config.yaml
num_hidden_layers: 10
hidden_size: 384
num_attention_heads: 6
num_key_value_heads: 6
head_dim: 64
intermediate_size: 1536
vocab_size: 16384
hidden_act: "tanh_gelu"
norm: "layernorm"
norm_place: "pre"
norm_eps: 1e-05
positions: "rope"
rope_theta: 10000.0
rope_fraction: 0.5
qk_norm: false
attn_scale: 0.125
bias: "none"
tie_word_embeddings: false
parallel_block: true
init: "uniform"
init_std_qkv: 0.0244
init_std_o: 0.0244
init_std_up: 0.0244
init_std_down: 0.0
optimizer: "soap_variant"
learning_rate: 0.00449
lr_mult_o: 1.05
beta1: 0.95
beta2: 0.98
lr_head: 0.0104
max_grad_norm: 1.0
warmup_steps: 200
schedule: "wsd"
decay_fraction: 0.825
decay_shape: "sqrt"
final_lr_fraction: 0.0
batch_tokens: 262144
max_seq_len: 1024
doc_mask: true
train_tokens: 804100000
max_steps: 3068
dataset: "wikipedia_en"
Each number is 200 + 40 x the weight over its row's rms, rounded and kept within 0 to 999. Layers, rows and columns count from 0. The size before them is the row's rms in percent of the matrix's.

# layer 5 MLP down (transposed), 1536x384, rms 0.116, rows 769-875, columns 160-191
104,227,200,193,205,195,233,162,213,227,180,298,144,289,237,128,226,223,182,201,227,178,163,132,180,255,271,209,179,218,261,138,225
103,220,249,183,191,200,230,185,159,156,173,164,210,156,119,192,213,181,269,239,186,191,162,190,231,135,152,251,221,175,210,246,190
098,156,114,242,286,243,156,146,128,110,160,236,168,240,222,206,214,198,151,194,210,168,188,241,264,150,166,116,199,218,258,220,174
107,212,246,252,227,172,241,204,239,264,216,125,213,142,222,181,285,192,152,142,182,173,139,258,206,128,216,165,225,203,216,288,138
096,304,164,217,224,186,306,153,227,144,216,220,215,211,137,231,287,258,164,193,180,211,246,138,175,237,187,237,173,206,227,256,223
095,147,246,200,210,231,190,199,154,240,178,167,208,228,159,330,189,238,194,189,246,203,244,223,184,205,204,139,280,165,174,199,216
103,148,188,212,274,221,197,279,101,304,153,290,153,270,224,158,233,186,244,211,172,209,207,175,222,192,156,261,243,197,168,200,296
097,202,184,198,213,172,218,205,199,174,212,201,169,145,213,195,166,170,222,220,197,147,157,204,204,205,244,244,241,189,250,178,129
100,237,189,243,159,288,174,200,254,227,205,201,212,203,260,147,230,219,161,245,163,181,205,290,200,228,113,197,194,217,262,187,253
094,139,234,169,159,230,234,145,228,179,168,203,152,192,288,201,108,179,140,209,256,222,228,149,170,205,168,211,167,148,264,175,237
093,250,222,191,295,234,230,141,200,191,167,124,162,232,191,199,200,128,182,200,164,162,223,202,166,224,232,235,142,217,174,203,244
127,176,212,254,177,127,181,175,196,275,227,119,238,120,198,167,227,218,242,214,160,143,186,182,199,220,176,156,173,165,156,247,208
104,150,220,204,229,212,189,124,107,189,213,119,152,256,209,234,215,176,155,242,166,239,198,259,186,250,142,170,226,178,231,202,187
105,100,184,250,223,206,182,153,217,174,250,128,201,212,205,206,283,239,229,189,206,163,287,212,245,285,178,202,185,126,272,186,271
100,181,195,167,169,188,225,225,228,175,180,58,188,202,210,195,211,191,155,194,217,231,212,219,196,180,177,198,258,116,265,257,261
102,223,275,176,212,176,276,224,244,207,111,129,195,185,252,248,245,229,196,179,162,182,158,189,214,128,221,241,201,254,253,201,199
096,155,250,187,203,274,235,225,172,251,273,153,222,188,225,126,217,284,236,201,199,222,155,170,172,206,174,226,184,208,175,209,187
105,125,278,163,202,213,175,230,214,150,152,112,172,161,221,217,169,167,185,221,202,118,232,229,180,205,190,162,167,234,190,274,143
098,239,189,196,125,234,174,208,170,230,197,228,214,197,202,267,167,229,286,175,174,194,201,187,230,182,198,186,224,208,127,181,230
097,191,239,243,172,239,295,169,228,231,183,183,179,291,231,164,202,245,180,146,175,174,230,223,217,173,216,277,215,169,274,180,204
104,208,255,221,132,212,180,197,218,210,163,233,143,298,248,212,235,182,139,157,227,122,182,159,213,220,194,175,246,295,155,200,172
095,202,174,166,221,221,190,229,209,200,205,207,198,236,324,203,176,202,233,199,194,215,255,154,288,199,233,243,167,208,136,190,169
099,110,191,123,146,180,199,166,199,201,164,176,170,231,219,240,150,177,159,197,155,169,122,252,161,208,151,240,179,180,242,242,165
097,212,189,127,254,157,228,195,174,300,171,250,138,206,191,164,202,204,205,63,214,195,129,202,229,214,190,207,176,264,209,125,192
093,213,204,174,104,253,220,272,225,215,226,218,158,177,218,176,176,241,271,198,241,206,204,194,218,157,191,263,193,256,223,158,200
105,168,219,177,201,152,232,166,184,244,238,336,235,170,180,212,172,183,266,173,288,151,292,225,208,215,168,221,187,225,195,116,288
100,240,159,174,238,231,244,164,327,216,146,143,125,192,252,178,238,161,187,227,189,154,207,166,195,239,200,241,234,193,211,191,255
094,188,154,202,180,220,234,239,272,169,126,300,169,221,248,160,152,219,239,179,171,181,252,281,181,226,216,233,175,212,241,181,180
110,232,175,214,227,162,249,269,153,260,179,125,192,147,207,214,204,245,167,281,236,183,217,204,189,182,182,153,225,184,205,160,167
104,103,202,206,200,205,182,159,306,232,139,248,260,178,186,270,154,158,183,203,204,251,173,165,185,188,231,201,231,194,123,246,171
096,155,138,160,225,259,225,168,205,283,175,94,183,211,177,225,220,225,217,158,182,232,220,214,253,230,196,123,200,157,165,183,276
095,166,114,260,72,183,162,174,248,161,206,223,229,237,181,162,217,191,147,142,215,225,177,191,261,246,187,169,178,164,153,200,274
096,267,243,200,195,180,270,264,223,197,171,200,225,102,210,173,140,175,204,221,134,110,232,286,197,259,171,190,197,278,165,191,250
095,249,223,215,103,223,177,152,210,195,165,141,200,181,209,165,205,218,210,174,159,210,285,224,192,196,198,269,170,128,163,193,246
093,136,205,195,222,233,239,251,222,271,256,176,163,201,251,255,165,233,232,184,113,227,195,189,192,258,209,204,218,110,267,136,210
100,178,286,308,192,225,189,275,178,204,238,184,252,239,257,185,235,249,210,245,291,164,170,171,247,158,127,182,232,179,181,159,153
099,164,202,249,200,211,238,163,207,209,200,268,187,205,189,172,198,203,146,197,214,146,291,228,185,239,201,227,181,143,213,223,295
105,210,213,153,114,209,154,221,199,174,199,277,196,304,196,177,246,170,161,285,208,123,178,179,146,207,211,173,190,164,146,201,225
101,232,202,196,137,211,238,145,167,207,174,178,147,249,256,153,165,207,161,165,219,204,186,168,273,207,164,150,187,178,206,187,219
107,212,263,146,222,220,198,195,229,167,180,97,153,256,223,202,215,221,205,218,159,186,248,228,214,199,251,191,213,178,199,190,237
097,214,158,189,241,133,183,154,196,213,174,229,168,240,172,189,218,147,218,169,205,200,150,203,215,199,209,133,163,181,235,211,234
104,175,165,209,134,224,174,162,202,186,155,81,239,226,144,163,149,214,159,205,139,244,180,213,180,163,186,183,258,171,202,191,189
094,260,180,305,227,212,191,147,197,185,179,119,256,250,240,246,214,169,147,214,124,175,159,228,208,147,176,228,162,216,213,220,226
111,148,194,209,172,177,181,169,235,287,190,273,200,156,200,205,264,195,256,221,127,247,199,195,176,276,159,185,211,242,212,227,153
087,201,244,207,147,192,216,121,167,224,134,132,186,122,193,133,142,219,135,197,215,224,201,143,170,168,199,220,179,209,269,168,225
098,152,161,129,173,229,181,128,187,210,228,112,219,209,179,177,152,205,168,162,203,258,211,202,213,300,154,190,125,208,266,135,165
096,128,195,182,209,203,232,212,192,205,143,108,146,148,203,194,195,190,181,220,169,210,243,214,138,194,195,203,214,229,126,197,160
100,204,123,231,207,159,148,268,198,182,252,252,207,146,235,278,148,187,214,191,203,181,213,189,166,171,146,171,174,173,240,141,164
095,154,160,178,156,269,178,177,236,148,190,192,104,200,266,160,176,210,152,187,192,185,173,218,250,228,191,148,206,228,190,212,186
120,169,214,118,224,181,236,179,224,221,222,109,188,184,245,239,244,221,141,136,180,217,213,184,127,210,148,203,204,160,236,254,213
087,285,220,216,166,222,183,209,192,167,201,334,238,290,193,211,245,215,250,234,254,165,160,228,169,163,161,191,233,193,105,277,221
097,194,197,241,268,146,143,253,105,213,184,118,189,226,204,165,191,176,137,243,252,224,196,215,205,196,274,293,190,249,218,178,179
095,222,192,198,167,154,227,198,165,188,196,186,147,221,211,208,170,179,176,149,231,249,266,237,184,207,194,169,246,206,187,207,188
099,121,263,226,273,167,155,268,261,175,237,176,248,220,238,216,243,221,164,269,236,218,198,214,161,184,261,138,237,220,155,151,208
095,170,207,228,151,232,197,191,212,224,161,202,156,267,187,175,188,236,143,183,218,184,217,176,199,173,255,221,160,157,179,190,174
095,147,226,215,259,207,236,232,205,188,202,131,208,173,237,172,194,174,205,173,147,176,95,231,186,210,220,117,284,124,244,184,289
098,215,197,234,244,222,182,215,201,179,241,322,206,249,209,150,184,92,215,223,229,209,135,260,187,189,183,227,109,250,140,151,195
107,248,237,133,212,104,257,224,221,282,164,91,250,194,234,173,166,130,211,206,247,212,191,140,183,109,231,140,180,260,198,281,157
099,265,238,198,184,291,170,261,231,144,211,256,172,263,157,237,185,160,251,266,298,232,167,218,281,172,253,226,139,236,186,262,132
101,154,271,158,255,167,206,249,226,184,144,281,204,235,206,216,166,168,274,257,182,172,249,205,230,235,232,215,194,220,138,223,185
097,189,245,186,146,149,278,187,231,196,238,233,168,245,228,185,254,191,232,239,155,206,206,175,132,167,302,174,199,153,164,284,173
098,229,178,201,192,196,258,185,223,213,174,126,226,190,145,210,196,257,280,169,130,191,291,119,163,201,186,176,204,188,190,230,172
094,226,165,227,182,165,147,187,219,188,214,303,192,182,207,184,189,159,197,171,172,144,220,148,216,167,204,114,245,198,174,166,234
098,218,202,165,196,216,182,194,215,185,186,166,205,175,120,184,201,166,203,190,167,260,220,143,255,144,228,179,184,184,178,208,191
098,199,178,190,214,214,225,220,211,210,194,155,242,213,181,167,295,172,153,184,182,188,207,172,225,157,136,221,162,238,190,228,167
100,178,154,215,179,237,243,150,173,129,237,148,181,186,165,239,218,259,256,240,204,195,250,217,216,201,214,200,216,229,151,208,187
089,213,121,136,186,229,161,213,190,140,120,287,140,151,240,227,224,149,168,253,163,224,213,227,235,158,217,233,160,161,213,210,214
098,156,261,190,231,211,243,208,177,193,193,156,215,177,222,225,209,211,139,167,234,166,234,155,190,116,119,222,170,223,206,198,188
087,218,212,210,297,243,165,195,96,200,234,200,245,207,157,166,165,257,204,222,212,140,230,182,280,251,153,198,222,202,267,193,260
111,168,183,197,248,125,244,157,193,198,153,340,280,159,242,168,121,194,269,141,176,191,171,200,207,240,204,166,260,211,175,220,157
106,179,279,230,143,190,213,305,204,204,118,269,201,125,164,166,241,192,229,178,194,130,169,180,179,137,228,198,222,187,224,135,178
097,201,177,137,241,247,176,169,195,190,115,174,82,224,235,259,99,186,170,191,188,215,234,210,243,224,169,212,158,148,210,220,181
093,278,176,202,205,201,179,237,234,237,142,205,157,207,249,209,150,260,289,147,156,177,226,198,181,181,215,242,214,222,199,245,189
099,202,265,169,179,159,164,188,216,167,194,132,162,228,222,225,190,238,127,202,201,326,220,188,245,198,183,152,168,208,184,213,260
105,181,126,246,229,190,251,205,142,230,163,161,181,271,162,109,120,242,139,128,214,216,195,265,163,248,198,182,187,121,229,251,250
093,203,205,167,179,129,184,262,249,201,162,205,192,150,243,194,240,240,199,238,192,223,179,201,154,202,224,173,198,210,150,168,236
094,202,260,185,214,187,151,205,159,241,208,177,159,195,263,183,203,176,193,213,204,157,273,191,276,213,144,186,126,259,141,210,186
105,215,170,172,159,251,166,189,159,270,217,185,146,208,235,195,247,156,199,167,173,179,225,170,215,142,174,231,214,171,183,189,210
102,192,227,211,241,192,193,233,227,196,214,287,185,216,252,240,217,179,286,225,215,204,234,175,183,227,178,159,173,197,112,198,179
105,188,182,92,202,215,229,136,268,244,186,153,163,226,230,196,246,232,179,174,175,214,158,242,226,245,243,198,210,177,214,232,162
095,203,146,228,225,203,247,219,119,186,148,359,159,252,164,180,208,128,210,208,189,142,222,246,188,170,167,213,226,232,246,114,210
096,160,185,260,256,206,166,123,150,194,202,68,207,224,239,163,177,199,174,179,230,166,155,207,221,165,179,156,186,185,275,197,179
104,157,130,180,145,202,200,154,200,250,214,114,115,167,198,204,195,127,138,151,182,205,212,231,126,232,237,229,225,207,210,210,213
096,195,217,203,220,146,239,158,201,199,166,226,205,203,218,147,239,221,152,242,249,171,194,230,214,192,257,291,164,154,138,187,126
103,152,127,214,260,124,195,137,205,219,220,170,175,183,189,193,201,164,169,225,185,181,183,195,139,175,190,217,275,223,219,172,198
094,141,221,242,204,178,202,230,186,126,231,141,166,170,221,164,284,255,158,203,252,258,142,272,130,237,230,137,230,220,158,267,118
095,257,203,177,162,219,169,189,250,189,231,183,168,268,192,180,232,307,154,200,168,185,128,209,177,201,182,165,219,196,104,232,206
101,155,274,218,194,192,170,218,246,235,205,122,212,118,188,155,173,265,192,155,145,206,212,217,275,186,268,219,248,149,157,112,224
098,230,219,203,221,174,204,204,200,228,163,250,155,170,241,171,239,149,109,183,257,226,196,170,171,226,258,196,194,205,225,172,135
099,159,179,159,161,211,93,205,183,260,228,146,220,168,219,145,201,279,175,227,208,277,219,204,258,227,178,162,225,227,295,287,166
101,244,208,222,180,252,231,165,229,264,211,122,234,189,230,168,256,182,92,187,156,210,286,96,193,200,243,188,264,220,216,185,150
104,192,195,136,224,195,208,287,172,208,181,200,220,162,211,135,219,196,216,179,186,179,277,224,229,193,162,204,239,180,289,219,187
096,178,238,228,147,155,217,148,219,196,151,187,206,184,236,276,144,199,167,163,191,156,174,168,249,231,202,157,207,164,226,170,268
099,183,191,235,185,113,192,113,200,165,156,223,157,259,248,119,173,269,187,265,221,271,216,159,137,230,222,160,217,255,286,198,234
101,128,213,167,215,106,231,162,204,222,167,218,167,229,206,172,167,238,156,191,179,143,217,205,193,173,171,282,210,212,138,240,204
103,219,208,255,237,194,263,278,199,230,188,119,231,192,245,246,166,222,208,175,167,153,209,245,145,99,227,97,166,186,213,149,110
098,170,179,140,200,210,213,189,181,226,285,196,184,162,204,209,142,240,168,198,159,227,98,175,236,202,124,89,219,212,188,207,131
095,205,204,178,191,184,158,171,195,179,171,220,226,122,202,222,303,207,127,210,118,225,236,212,136,208,191,199,124,175,276,244,205
111,179,138,260,241,184,242,151,213,219,264,152,183,217,179,171,177,258,193,179,252,181,218,181,182,220,209,206,174,223,197,152,182
106,232,264,165,227,176,161,139,165,192,222,143,149,249,146,155,179,282,175,128,231,168,269,229,107,204,221,193,201,183,184,253,156
097,169,180,212,226,231,210,163,174,156,227,214,155,157,196,157,169,167,200,186,180,127,169,217,132,173,229,142,205,157,213,217,171
098,136,243,205,217,176,210,165,191,219,207,166,126,236,224,241,153,236,208,251,143,165,194,207,192,199,124,195,208,229,275,191,133
096,228,216,178,159,228,256,233,257,209,193,216,233,205,289,224,187,217,185,176,275,232,112,209,191,262,188,171,169,165,159,238,143
101,231,240,192,176,247,246,189,225,136,250,148,176,178,215,271,142,176,170,221,216,202,170,151,195,199,265,243,165,212,238,170,244
092,189,166,237,107,216,233,188,163,169,170,205,161,211,222,194,170,219,234,177,144,233,262,165,199,173,170,171,228,177,232,278,184
113,167,175,202,238,201,219,240,204,137,223,223,203,216,210,221,191,185,121,135,168,169,210,174,192,152,166,153,138,190,234,187,222
099,289,184,197,176,208,204,233,219,242,225,265,180,132,277,266,215,199,216,233,188,203,235,168,220,219,179,216,203,292,241,193,196
# layer 5 MLP up, 1536x384, rms 0.115, rows 770-876, columns 160-191
103,232,156,212,186,219,182,261,219,206,116,160,144,198,138,227,163,227,172,215,107,263,147,221,239,229,218,166,176,218,214,200,172
101,230,152,181,222,178,209,284,239,200,216,213,193,237,170,143,213,183,165,253,176,182,174,189,232,205,176,212,184,215,251,173,235
105,187,290,155,271,203,193,279,111,274,196,129,242,189,213,213,205,173,194,167,172,202,264,222,196,160,222,157,219,247,251,182,246
099,149,212,169,192,226,140,213,260,151,132,115,204,225,184,176,153,254,205,213,187,208,138,190,202,91,200,156,259,215,172,139,262
095,205,234,126,131,213,215,150,205,227,210,186,275,175,208,256,174,239,187,194,233,136,191,173,176,192,166,197,201,166,144,229,216
098,202,297,213,276,213,237,269,222,209,157,160,220,198,208,111,220,203,177,208,159,186,189,235,277,157,256,224,253,234,224,194,222
095,225,208,174,150,260,188,202,265,175,146,164,217,200,231,260,166,184,218,227,140,224,166,245,189,258,162,161,243,280,107,168,199
099,192,263,143,174,198,169,218,257,267,244,223,153,268,148,215,171,192,242,247,236,198,222,187,144,214,206,166,178,130,234,193,173
108,243,287,184,239,216,196,232,205,167,207,105,129,202,193,202,209,244,156,240,194,215,228,193,194,208,193,220,257,171,216,166,262
093,199,122,212,160,198,189,211,215,205,230,249,197,218,255,189,182,256,167,207,244,197,168,223,232,180,164,126,161,192,148,211,224
124,134,222,200,232,170,150,241,186,249,243,176,237,179,192,139,186,186,167,181,162,239,205,204,176,210,285,159,261,254,184,277,136
098,156,219,208,176,147,223,175,190,170,179,221,228,187,180,186,232,194,261,176,197,195,215,210,189,145,217,263,77,249,184,180,198
100,121,172,189,138,182,156,170,196,216,237,255,228,156,149,235,265,197,235,232,175,154,265,263,256,196,188,273,180,184,271,246,193
107,218,216,134,292,146,217,239,249,191,223,186,240,220,168,258,176,175,186,200,165,205,189,149,251,114,132,169,190,149,234,191,255
098,201,216,211,256,191,218,234,227,262,228,206,183,132,226,225,240,265,237,243,219,163,170,195,246,196,213,240,248,184,147,186,224
095,226,135,227,192,257,173,244,226,141,214,173,134,188,177,203,169,183,140,157,162,190,263,244,218,160,182,110,246,201,178,102,207
101,179,144,119,86,172,183,189,180,188,122,235,229,225,174,195,153,182,239,163,150,182,160,183,216,285,179,287,147,230,214,185,236
093,139,193,193,253,169,131,271,151,188,223,160,203,236,222,175,229,218,278,189,129,165,213,160,193,154,269,211,227,204,217,220,138
098,196,221,197,284,164,149,184,230,197,139,181,188,184,189,158,202,181,241,226,175,230,197,188,140,133,167,247,241,247,157,221,267
096,161,181,160,186,228,256,236,155,238,195,201,233,166,213,167,156,192,225,210,253,268,204,167,254,112,124,197,168,158,212,113,243
099,185,209,188,192,194,214,145,137,184,196,256,218,180,220,175,252,211,194,228,161,231,216,209,206,207,244,159,171,172,238,155,238
105,141,235,252,177,211,161,224,191,199,262,164,266,187,169,218,181,183,116,247,227,206,166,236,185,163,167,235,172,152,122,143,204
093,212,197,304,151,196,215,232,193,225,197,169,207,165,200,173,214,235,195,295,248,174,231,236,184,194,165,200,249,217,135,232,248
088,232,79,257,271,174,234,221,223,180,180,237,172,245,175,268,239,223,177,190,208,131,233,166,182,197,238,141,217,155,201,177,205
102,210,196,170,186,194,187,253,193,190,177,223,230,208,202,288,148,190,193,165,205,253,260,146,139,188,224,237,144,215,153,124,229
100,265,204,185,194,181,211,220,226,208,176,152,177,172,225,208,293,196,180,224,212,233,256,170,205,208,195,183,122,157,186,230,234
102,206,169,261,231,200,213,177,219,244,238,173,188,187,205,237,301,161,112,197,232,247,158,143,253,143,217,169,248,226,192,199,162
100,190,241,193,237,253,181,164,89,114,188,180,216,279,170,238,227,185,280,196,226,245,226,176,190,229,166,199,211,129,187,267,199
102,154,168,146,238,223,226,103,266,255,206,170,181,208,173,221,243,251,194,219,140,189,161,166,156,246,179,176,227,212,253,274,194
102,168,200,261,209,134,318,170,216,221,235,240,201,123,196,224,197,202,142,186,207,233,63,146,128,215,201,166,193,203,231,187,184
101,231,270,181,171,224,267,191,207,258,232,173,216,195,209,161,257,266,130,168,201,214,195,236,203,184,189,156,257,130,212,175,239
106,184,192,239,207,229,147,95,198,214,230,168,206,321,168,194,256,187,216,200,292,239,241,260,175,155,276,148,243,156,194,230,162
101,168,184,220,249,169,199,242,201,216,305,214,193,201,183,269,182,115,201,219,160,270,243,161,205,274,227,172,232,168,212,141,181
100,226,168,149,237,166,187,182,194,190,214,255,152,249,231,196,242,200,192,243,281,251,206,153,136,227,255,222,207,168,190,235,218
100,156,197,221,158,199,153,184,181,232,210,210,179,177,163,274,266,238,178,174,122,202,150,184,149,196,225,274,161,166,170,180,221
102,181,162,233,240,241,257,156,188,222,166,229,192,156,149,202,228,213,271,189,159,197,154,93,243,259,231,194,176,198,205,203,256
101,298,180,167,187,193,197,205,160,228,124,148,227,170,169,199,177,200,220,245,193,206,222,145,204,158,160,227,211,144,209,319,177
093,166,213,229,216,146,247,284,218,168,158,311,300,245,122,273,220,143,254,209,203,191,220,192,179,215,211,241,215,194,198,227,225
102,187,182,197,178,274,150,181,187,188,136,221,252,194,120,213,243,242,147,194,159,200,163,219,117,216,148,174,162,181,203,136,240
104,177,259,143,222,120,171,167,194,248,180,225,207,224,147,228,148,203,125,140,150,192,139,186,253,216,148,222,193,166,183,196,161
103,226,234,199,185,196,148,208,177,206,141,217,172,157,190,185,236,213,119,119,208,210,167,161,88,167,144,225,254,233,257,161,208
098,132,221,131,225,205,235,169,191,175,215,134,211,167,221,204,132,236,253,214,172,212,163,117,222,170,195,168,223,197,214,273,203
111,199,203,205,207,198,184,231,180,229,130,235,218,244,246,247,194,156,186,209,222,267,185,239,183,248,157,205,199,209,159,241,178
099,245,88,206,184,162,182,243,219,184,229,179,245,143,214,265,281,184,289,210,213,143,247,198,131,221,221,167,187,120,161,211,221
095,243,204,174,229,230,200,243,177,220,168,140,168,166,215,229,192,196,231,246,248,208,238,179,124,206,226,189,219,254,276,190,239
095,145,156,222,197,184,239,246,248,149,188,178,235,237,181,264,171,206,150,179,173,170,181,162,227,232,199,240,201,171,205,195,221
099,171,158,177,173,209,251,202,169,238,216,235,207,185,108,221,198,161,214,321,232,199,217,155,222,143,155,106,235,161,234,199,235
093,221,244,168,218,155,220,231,184,190,200,188,257,201,233,197,225,157,229,225,177,189,229,176,104,154,293,272,232,221,233,165,187
104,180,140,203,201,289,184,170,172,167,217,152,201,236,208,136,198,250,193,194,178,235,250,235,234,219,175,212,198,200,159,257,212
099,164,279,166,228,213,158,164,188,125,206,161,227,222,192,174,193,142,205,159,175,274,229,197,169,213,224,170,213,236,141,200,167
109,156,226,216,204,220,207,226,213,157,193,226,153,150,201,182,218,159,211,215,158,224,183,151,201,253,179,126,221,174,220,175,228
097,291,177,148,206,208,181,186,166,190,214,206,285,289,195,246,240,192,173,214,158,196,225,201,202,255,182,181,187,195,233,155,209
095,128,252,187,164,161,228,187,240,194,211,284,231,178,164,229,185,152,136,252,148,266,214,167,155,156,219,241,167,206,204,270,182
095,228,181,190,229,180,277,252,188,158,251,256,198,228,217,185,270,234,182,210,176,214,206,115,237,273,234,240,194,233,195,145,213
092,164,206,186,265,151,147,163,127,228,210,181,126,250,175,158,131,162,187,187,154,149,204,150,186,179,193,162,150,236,203,207,198
102,240,277,161,265,172,228,160,177,175,220,203,194,233,197,153,143,177,157,211,167,153,226,209,206,184,177,177,183,188,171,228,164
108,257,243,162,227,223,156,285,194,264,172,206,269,145,214,229,151,191,272,196,204,262,219,183,245,197,166,190,159,228,184,239,180
100,184,198,198,197,171,297,252,220,288,191,186,153,151,230,207,198,225,196,164,266,229,157,237,282,245,171,227,187,218,249,163,201
105,257,240,150,214,141,225,279,198,191,161,248,228,276,217,182,187,193,212,190,180,205,167,181,222,241,228,231,208,124,225,174,204
098,195,197,179,200,181,192,183,183,181,171,205,259,145,185,210,182,215,152,176,233,263,191,214,236,161,196,167,206,227,192,210,253
093,149,170,276,160,161,193,163,167,122,216,283,173,242,246,217,273,176,217,229,276,242,151,281,179,197,283,167,232,224,196,222,217
114,234,200,202,151,145,230,183,183,264,203,207,203,200,134,162,130,211,91,212,204,148,178,238,170,253,308,163,201,229,152,201,207
097,274,174,259,187,219,167,226,142,272,284,178,211,223,214,186,223,242,245,160,274,187,207,207,199,163,226,231,242,205,217,170,227
099,176,179,235,173,161,234,254,251,124,272,177,266,198,134,204,230,238,241,183,246,226,225,175,266,124,160,228,189,220,191,217,299
102,180,192,216,116,176,156,181,271,263,124,151,234,218,249,162,280,253,151,225,145,162,244,140,208,105,198,192,179,286,167,188,148
108,190,211,208,268,175,243,228,198,214,250,195,135,236,187,221,235,243,176,221,156,200,174,174,182,162,347,229,164,182,170,137,232
105,168,216,211,220,205,254,263,114,201,128,256,237,174,166,178,216,139,177,196,186,187,201,175,270,177,142,251,194,301,135,187,185
090,178,194,160,130,269,157,226,217,232,221,240,238,209,150,212,203,269,234,171,195,229,223,236,232,166,232,163,219,171,144,181,182
097,197,235,174,174,290,165,205,209,207,281,275,159,250,143,219,269,230,190,239,189,256,301,177,132,190,255,198,175,244,204,199,233
102,218,148,200,104,188,237,194,180,233,226,184,175,220,224,288,210,224,161,211,228,239,137,175,255,221,160,237,220,205,181,109,154
099,197,227,190,184,148,186,159,169,186,155,121,247,230,191,231,194,210,151,222,132,228,192,239,204,169,173,261,198,131,218,117,224
099,209,178,106,240,177,237,149,164,280,248,224,291,149,202,238,240,231,184,234,250,146,134,199,244,200,215,228,188,131,235,181,166
102,164,222,218,204,209,207,211,129,236,200,171,226,247,213,174,293,248,141,249,163,222,190,252,159,191,198,273,181,178,210,305,242
105,223,143,143,228,206,235,168,275,248,161,219,226,218,202,206,193,120,189,261,169,175,225,161,227,194,206,199,201,221,229,207,188
097,253,185,140,213,176,257,142,220,182,165,202,173,185,202,166,254,271,192,197,227,245,231,185,183,263,213,146,208,191,255,232,224
107,241,161,218,157,212,249,225,210,141,209,220,197,212,188,263,178,258,152,229,161,213,234,193,219,221,214,243,271,201,201,222,173
097,184,162,141,190,203,248,210,297,158,151,225,190,210,221,284,202,188,262,272,217,193,226,187,180,195,182,207,172,246,188,171,221
102,138,181,165,124,212,171,200,225,178,257,218,205,139,144,219,202,219,89,202,125,217,205,152,142,237,138,163,221,120,138,201,189
094,204,227,297,217,248,150,266,159,198,193,271,221,203,152,232,175,173,205,220,177,186,246,170,256,221,145,175,177,199,182,243,187
109,204,229,264,187,232,211,227,298,196,260,260,287,265,220,200,163,199,281,209,227,237,218,176,176,171,223,219,165,283,147,188,150
097,250,201,135,180,205,204,225,217,219,166,237,183,235,210,160,87,259,163,288,185,138,207,183,209,237,203,217,257,141,240,178,198
104,176,173,222,148,184,196,204,174,248,212,220,174,200,175,275,176,195,146,237,188,343,129,191,224,268,192,178,229,232,235,124,199
101,221,163,180,296,128,204,180,191,241,193,224,219,186,175,160,149,238,126,186,189,184,176,145,192,269,220,175,182,137,195,222,197
100,174,226,213,200,214,235,192,267,156,263,212,282,148,182,219,203,201,146,184,205,153,114,222,251,127,210,200,184,191,194,195,273
096,297,176,194,204,258,185,188,212,153,217,178,231,216,112,219,180,196,244,219,192,281,185,267,226,184,211,158,184,264,164,160,171
091,178,215,215,208,256,163,153,222,196,243,159,210,159,175,181,107,155,263,213,121,160,290,200,195,209,221,208,179,215,300,154,193
101,230,235,161,195,194,152,180,273,196,200,277,205,239,229,164,277,200,223,169,184,255,140,175,174,254,208,246,186,163,231,189,184
095,110,215,121,199,248,255,148,259,200,204,170,240,234,193,198,202,239,179,218,201,255,185,214,176,236,226,224,247,256,209,236,199
102,189,188,206,209,242,216,213,212,209,109,184,220,264,169,201,199,223,191,219,169,146,216,164,136,106,171,250,123,172,145,236,163
100,208,178,187,118,224,138,177,145,163,256,164,170,158,216,261,229,108,141,135,166,126,222,194,158,180,209,200,182,214,187,244,136
098,180,174,164,300,205,214,235,228,244,201,170,189,205,218,203,237,206,216,218,134,218,277,114,140,208,239,179,199,258,247,262,214
097,205,208,193,236,188,201,220,216,189,214,134,205,174,253,219,224,136,202,189,205,229,253,261,275,129,152,190,195,206,168,240,184
099,169,196,246,271,215,211,185,213,233,236,158,164,199,225,290,243,277,232,219,251,254,138,181,161,231,222,198,199,247,267,215,172
098,229,132,144,182,256,125,184,121,170,209,208,188,196,117,225,224,231,163,241,226,160,191,210,189,233,280,205,261,197,269,199,183
101,170,201,197,191,177,219,208,115,190,234,167,190,216,186,224,179,175,241,232,233,177,220,192,221,219,209,211,260,219,191,143,173
091,194,137,200,164,183,213,208,207,170,205,254,269,151,238,213,181,156,229,223,217,203,226,191,121,172,210,279,208,184,215,180,188
098,157,243,188,176,205,184,223,155,208,202,207,209,194,151,280,154,153,249,178,267,117,180,143,242,219,148,135,254,255,223,202,179
097,200,245,188,225,246,206,189,223,210,238,197,200,276,200,205,194,186,152,236,129,207,244,150,183,259,232,288,190,186,195,224,211
105,193,231,113,222,112,173,229,183,186,195,190,179,206,207,127,295,231,205,145,206,171,159,170,227,197,178,139,200,241,163,185,190
096,197,171,196,158,203,198,174,195,178,210,166,230,216,266,207,135,179,261,216,191,264,227,197,277,228,178,276,164,156,153,175,124
097,160,197,233,267,152,119,238,260,257,239,237,220,246,176,179,183,190,219,222,170,243,123,210,130,200,207,218,233,212,267,145,290
095,192,147,194,183,219,206,285,192,221,220,172,149,236,209,232,227,218,256,168,161,173,176,265,220,182,205,243,228,289,281,306,174
103,186,144,246,184,244,226,179,242,266,213,178,206,167,174,166,200,280,237,225,220,178,183,220,199,252,253,227,197,182,233,204,186
100,205,196,122,297,284,238,190,217,271,160,172,192,198,165,260,197,181,196,214,183,216,166,193,233,132,240,166,205,232,212,251,229
121,204,173,222,116,203,141,155,198,158,164,196,191,178,167,205,123,199,156,191,144,188,229,166,221,187,172,249,159,205,156,157,246
094,122,154,176,189,272,190,145,220,177,192,279,187,255,171,207,212,203,183,242,160,177,314,222,233,129,169,225,200,100,182,194,218
098,184,214,164,290,131,224,165,195,231,187,208,200,252,174,225,192,212,254,139,260,275,171,215,197,211,216,167,155,195,147,240,252